Part of a small language model's weights: vocabulary 2048, 3074 steps.
Each number is 128 + 24 x the weight over its row's rms, rounded and kept within 0 to 255. Layers, rows and columns count from 0. Numbers have three digits each. The size before them is the row's rms in percent of the matrix's.

# k: layer 6 attention key, 192x192, rms 0.104, rows 40-63, columns 0-95
# q: layer 6 attention query, 192x192, rms 0.104, rows 41-63, columns 0-95
# v: layer 6 attention value, 192x192, rms 0.11, rows 32-40, columns 0-95
# o: layer 6 attention output (transposed), 192x192, rms 0.0972, rows 32-39, columns 0-95
k40 091:105100155148093118110131117117141131131145142136154144124133092144122131099108138100115141143145110123109096159120132147070140085111078124124160155147139130093075097101095118138099107107108140114115143127149132104175116120144153147088132109127140093131126147136142121172165158153110158136
q41 092:113125091137159175130123112114077095126180163126104156112149117144147087131128096153108152147084143083139169076161156107154093098134135132124147092171150103088133149131140149130117114142103121122108102111168151137114112142086078149153138147113113153103154137146129124132133094122130142129
k41 089:104073128097149113148150135135154153086132122121139126097158113149076152129098085127147136135109108155085128172155138101148140093158098145144140129088115105092152133178154103138146148124135095089166131117129121126147128104148125149102138096170096129126095135079134145181157119116138108095
q42 089:134163086115102149115115089125113124082119145130157130105140145133088170123138136151160131091140120152136068114113150136125155131108144154104126134116091081088108140184139167104134174100158132167122117125132143134173162123106123136139123126151103147088110118159146104124120085165129137121
k42 086:158118167110137091158116158137154132157178087113099124152111103137109092181130120156078114108140116111155143141130090081142116165151138158118170127167100090113139138147157104170138084150112131155165133128111126119102128153127114102101130133099106156154089128107108159138133173129123123148
q43 090:095116137138129125139112109113128160136155121147134102115149146166134127118117111129071143109145152159054137140127193129138141143121134140112082141176143128086122116133144097124109086113089128093184146136141142134154132139123133073144120181097124156117139157152112108146150166119141140176
k43 087:088115146125139116092129149101129156155146165121128116181117133117078107105145107150090142167142150101102125128108158137156118150153138144141124116139122157125123153100053104146133122155111116158129082129134115118122078147135121144161129168116088136123157137143151128121107112094140111142
q44 092:100096136165113158187097146090116125154179163104133130141149123111100127113132121157134135118102096141131161126102099182091163139119149132104100115118123156150134121114104131128160099143131127127148142158160148173109133109081116118122157108125158125141107138082146076095138119125110124166
k44 094:111142189108151166122151136138170112135137088098117117110118163159138139136114138110166091113152142173143150126180102144146142109109140168160142143120113129118120118109130143135117104121186151172122119134077123123148126098153116107134090149130117137096084138118151146166153112131134113149
q45 091:129100160150097066107111117151157111131112138143124139115126143122113142143130166127103091167140144134123149108125156104158139129161119135100119141155132111180082114155140121101107075117125107098120101140131128137129174163125095123098117122139120155095168129185123086173119137084166092100
k45 087:169127131088112163128137128121115124107091129105125125090147145092098154106157112084156087133154139139098113111118111124138148152119152089109131144150151133126096146079169140127164120110153133115170152135128146105089118107114129128189156122104092103155080132108120105086118130130139133173
q46 088:158141108114096106101085126113106170145133094101131122074134117125119094159147146152159180197140143110124127065141131146099109185172155143185139097124131116121106123139136139142114102121118112141148119136129112124114097129100154141120161110103142133115152069123118104107147100166126149156
k46 089:078085127128148146151174112149129133117133139128147066156133143163128108143162141145123126119146096149121103131127140061076121117156141114099099153134149091129120112115134092113169127111134139131113140125109112168086186120165092154125091157140139137162126133114161146129145128148139128157
q47 085:133135157151140096133108129142200108146131162149137142119128103116125087131128168133113144085117127133106099137094125148124125173091102157128134109114132136124154126137084145148116108146114080150104128109125063141127120139101156154137112139130100186146102141142127157160128129085133171095
k47 086:104154120114154142081186123162135111110157096132148139162162141091131085150142159140105141111111138103103099092120121138133147121160106120075126138162132106135110087155133127122109120134126095137146133127123150146101114121083093118148130130144135118206127171139151153097157100142154070111
q48 085:157102160120125166109152144107148122184119089131104186093089138137107114158149131116119099155108096165121129141138088124159102166101100130114090134169151107146178149139135146086113113117118154152118087092138094098139099134121130160156174166118112132132122129105107119115129096122158145153
k48 085:168150117155133153140110120104135140135158155148098122148147133104160123101142128133185123139140167139085093116126132098162118143187151114116167130101137145121108141171155127125170164145130103140152074166134116123135112112123087140091105093124145191105138158130145131144113137140133155098
q49 088:131094109142166134109149150161168182070144144108102128104098123109130138109127132104123140137141135120133093130142126131119135102127153150098155092143121107117096069122154142200143087097173102121127147068090176145126116099087149131104109138147113104112143118093162142124116129081150114135
k49 091:112109122151127161146088097175149068143092112136110135141155104127103128158148146094128133121140164098139128151155155131130125105127116131142142140081092096154155132143087116099131138149059120134112140155107134142129158183132115147098104096101083117159120123123144094106127107130150156100
q50 081:133093091158158119115135128138083078117118126102102139107157157103146118118134129125106102130132119147122139104167104177149120135143154106100114115097151109153085126138118092144137124119170141143142124124110135130081170160107108158103204144128144157154133135112141132147121109113138173147
k50 080:133164141182092127101112083128188139167120129161131103168091140134153128163192113160166141142104114127116139140115141122088131132141123152137112135101113181110114153128174157128139113119133155098077137146123089127175115118115156099082135111155091133089147142144138103105110111118100110117
q51 090:121145131127106160129150124127155174142133136141156167171109154149130131155124139163140160123188087165162172139099131133074120116118149101105145128134120103150132144129143128090156121135076152126101114111098126112092135140115142122105167106125110134115152150098134162152087092163108133173
k51 093:187122130138154128104177111123146134127134120106110125103100078141135101121151117086156149147136117084114130058115128106130136140127130154144123085092134120136132108103143132113117151139130179148147142102158104169151122145156107129162133174161166129136096121120095137119138132123127148136
q52 082:119104131106114099152144153135117129111126117134121089161095120146115151060152174137126122152117120148115127133158144102153100124121109131094125105165146110156107139101143100135133143138129127111119124116086093101128127126115121143120092148097104141101118114148062120140160111131106144111
k52 091:106145095138094157139103125107089150147126142083164170133154130100129135106118103161137132115138151121099124131117147160114077090147124109133130149146128192126161148131140187111165111096115091123131120124094158123168136091118136153141121152106148113111167132082163152127140150144162123109
q53 091:148122131096135105096104112124134108159148106117148116124169128096152107151126114114107175104109111102167183121140092126173117118118118120131113109092131100075149148142140135139120174090152099119143097127096115130155181111123131127137119104119107145124134155101148100112175152131101122149
k53 089:138148096159134129143128121091139142137107154175182155127083163161096109108124144113153132129092119139111097098129180129115137127138115146140161106137085129120148130119117110113106106140105119102091145106115100164134149116117170147096104155164127148132137143109162159123109153073140157134
q54 092:174170135158116144149097126093134106128166101129078111118094137121104143149138140125129124088106124129129144112150114144112182119132117087167135117116131133117153145107160166157154145100160150133112147125166142135163115132125125083127172099156122129116091100126129154115082114152094122138
k54 086:146109168139148116124118106166145138134138131116152126148138106179107170122076128123150118143098108135124132113074099167143095193141151141103150143180118154132128111137128111076140122112124140153139090128083130107124118148122138105129119114144148131102186130115126106135128147152144119158
q55 088:158121146168138150111163131155120120141087158140145149116136085106135157153142115122133106141155120124124156116137152157125146130138124098116103113128138132123120149110167109135170115115103119169088129136107113101134121158146170076137132084098105139100067100099126095085143136071109126139
k55 085:081126130132169149072103093161093148097139161100107144101121121130110155112131123115155165154126136110131079118142117149091110100136148166182115125132115149136138099109104120143114124153142114111142135166102110062132150125168112129099163132125185125159110113148112129093133157138113155094
q56 087:089152147099105143161096114117184137114165107094102082149151120132104161076121178117118113143124139082123135121093126118113130118140095136158122132151145100139131135092138132110139143126129122171148109125157124141145128155115132175162108127102124136128119108130125132105116142141128128121
k56 091:121160140160172095138123174089065152132130136128108115108148108134091120104128153088126142117126114119139129127118117120164158112118142077143168158097150147083101130120165105151123091147118125155131122154136128118145158167165135088132123146147144073149129119101149123108139138143164150119
q57 082:124106145075086114120148105121100144132150112140166155142139147134128111152106107132125113147125146135104083069131126146177155149135135189152124141113115113125101139106133142129142090107124115099181139148130090162133123120135113170121102108166132153168120123128122192132163145167145195104
k57 085:116149128148157137099104118142172148129123128147160131151092138187148122102111152165085126113120130118162133151116133110146146139144155079154120128151121118099112141143125110131068118126128122108149155129185125127132143130150157140118108138116111128125112139105180089126126104114167135140
q58 092:142134137132128088120126138140145113101125161120137101108132110073125139135115090129148106110127137138122077120163105123120108171085136155123126117090157104139132134149101145122154121200152103128110092126134112129141156137126089129125154160105128153128116117129153141143124133141106119123
k58 091:123122090126138111122140122108097088120110125161181090138164116143169139134152138119139157140097126147128122118167133152143133119117101121102117136105128114140151145107153119155107084138108120106173141159138123182135114133108152083150108133094110147081136140119134125155163162123149127136
q59 089:106139136143130128121129044146157148156136131151067089139083126093155154124116086128130140104143123102127134136129088133130114089123114138153109097105112156126147131139166132124163122131092144129105090126079101105146111136133149135150145136092149178135151102194099143121068078113096112129
k59 087:112091092104113126155115148104126139156133119116120147159107152151100094118181130142113139122113075126119152136102116144096151136140188097099119135122139130195132095108085120126149131104112161130121117112128101165143164121085098123115127087157164121146074142135147103139180130122113115106
q60 095:054102177124126184130160151134104156156109125088134121146141092121131140191122084136137125111148113170118097107168101111142129085126153135130122121127147139152137118142100098149098127133143086142123142118089144132112169141153140104094134126124097116109116141100132094100108118141114120187
k60 094:172108108171130150099111141132152082108112125099148121155140151178119176096145112149107128120178142127133107131095123143135156140089153134108134125091170118128152179146147095113131119124087118135220144119158119133123116097096138083131147141114130149116088132151134156134121165159085134121
q61 079:092174186130172139098164125094177146100184103141125142100135123163144155118135142127154116125153104093123155108094114099100164136111150128143148123114121137103100128122144147131138131119144120136078143148137102105103126084088127125171161108091121104073124144129099112127123135170127147140
k61 085:117058120151122106183136125113126120152107151161169156106142092146135114163089133119112145101154163146110128081157148127125111076164166132164142146107165137100165135154120083093112149154111106098126113107118197129112145141107126145128126125121117112117099132137113144147116135135122118153
q62 085:094155143137099085138143089141109113110124103089111110110104097158092135182154117108122105116132099102166125162150149096144120126121115095131136147127111124116130116129162172143158119135153091098118172157149141056138167139117103172082167146162110140158134117133139101147147145155089124145
k62 083:165130179134100124172130139146107127129143117112148142119115175163115133128145164152150147147123107104123069099163122150077128130116164156155104059143151084117106154110134143151134138117121125100138125129105171175135151128136165141123104099116101073113129113102165149127111088084102144130
q63 092:101147117080139116124122081117143136122140137130144118146116102123131139129103137127103173099159099127101121158132090149139134128126145121158120105099119178130150112104203113139119143157105108103138158142122181172113140111086168122153100131123124098110162133143110174135150097104145142113
k63 087:130135109149083140129159122168128106144096151122159180072148117099141134091094171128110136128149113155109144120094126104138154128139153142121119136152109096115080105141088132134133099162100095126135132147129110122143106124144138125104090104117128120129130172096138141129127167167126134131
v32 074:133131142109120120169134150112136081097130117073081115118161112148098135096149130134173133120117099178085107157147100084142117169141115125100141173111145145156159109107151109091130179110145114129154147138146081085145153145093103121141115145134125154086118135105126140117167099078098152159
o32 084:126097133138137102160106113151132148132117173148175106148131120146128125108106121145108164091085122151172094188119175136110100135132130093132140147141120121143115122150149140165160146113189125096106106125166111199141147156141120117141154115161139173123133148126094139161123136101129123179
v33 078:187099118151090124142117111112185147136124080136136140148131143133106146129142124063115125082146125118107102135117103105140133109136117109148160129109122111130151134138128144142139079117116150167133137093106143115162103089157155127154103097128107093132085135129149121129129126159132097120
o33 082:162160140148135130108173154181122105110131127087107114117147120153161098108128150124152163127105102103150119101183113142144130125118117156120115139137066083095169120094139106104182116162099117143148157088134128138113164114141098123131111084118113154135158085110172137157099144114137120090
v34 080:095132104182100158121122136120147103114101126133129116162135137182126125126115117124131134152155140112135148187100108123130176137114144095132096170136104095139142108110137136149140105077090163119105137093152153107126135187153089144089111151130119104151120112143147116160068114148133105163
o34 086:102142121176140079153164154167134107135131150156108155098162119148158152165190148084124107177136085093170139112116104130141119115158096109121098142153089148152122106140113134095101166111113144140096138147139148144141110099131140137117142155081103163132126113120128120101151168154068110129
v35 076:122129086140167116132147071111141108057129128135125162157106135084100147104128153154159107112162104110083126134132138112161111110139162145105105129112138160107153145115183135086149169109121139132153163159119148108135125124137141141105082114118116159169130146131118155114106106129127159109
o35 073:120157144124078112100112150123142138137150160110114109125110114157137168064117152136184158122159124140146063155090094153109131135113141126087130108147155140121125055086167120157169128146112164132125147142131109115170120102129127139154077126136124134110093128153084134124150063123090094152
v36 076:083121134151151155146126142156161108140097126134143145123093092120150104121123088124159133101204116124142124118113107133122133109136084137134096157127147128113133149122116142099135127155060119109079163116117104091122184088082111138118103125107119126126137130126124084098093155129100094174
o36 079:129121131106115098157169125134105096143105130149085107103116187151130104106156139114165175159067151139123083139105114093117105102146156093141141112155139171150156112166102151154145101139124152140120106080148125139165128118130168106166134155134105135114124178137128095112090104133078155114
v37 076:165075132156100133159121147148156141116135124124155127148142091120086134086116164134137148102154127121175100142155161094127125144137129121132138149145126115159198146129147122121162132121102123167091151128164157104147138114117151092124160165140109103099097158101089160140117107140081159129
o37 082:109135134093107107124115123140101143142114142149136110114140134172140111139160106128142119145139077132079084135121122108099074151127118125116147150152110144125173120135115135134118107077105142129134144097153114141166109151105150140117094129153158112169113153152169149169133162135113125115
v38 083:121122118103170109096145107133156141126151117136091143150130123124164128165124119146136144039131131099100120131143118157133118125130129130110145121118129183141077136114116110130112148123108161128129115155113133108126145111141180105138152129110135127113147142132089102133097172132118132134
o38 080:141137179143187107093167088115133129127115066091165072135152118086164112117097132136121126183159146138133119127113118120153207108136183153138072135126138137166109130112128129162099110144127134097114140130122097160151157165085161145117126110154159138128150126151107137079165137115162139158
v39 089:109122110136108190072111174143139145143116122136136108115091097135116147103162131087157104161130123113136123128159111091148116119129116131130090134161142148141088139159160127123138150131162168123122112096164133106167124098138119149154126141103099159151151086118136123159148112119100115189
o39 088:106188159100105136126111130089142107167164105124114119126136118122122125126129152132191138146112083136163123165096126145157133128108113107166117162124158095102121131143111159120134156139161139131092144133087158143133149144081116170144117121111103154111088129126134167124172146140140146168
v40 079:128081175152149126115164143156131148158147109113115146140122102150130095053154139135107152131095132178144093120134185080128151153117120148078151138122143145142140122098096123162173122169081121117126151137112145147128111141097096170135129116148132133098108137104064109109101115090112111105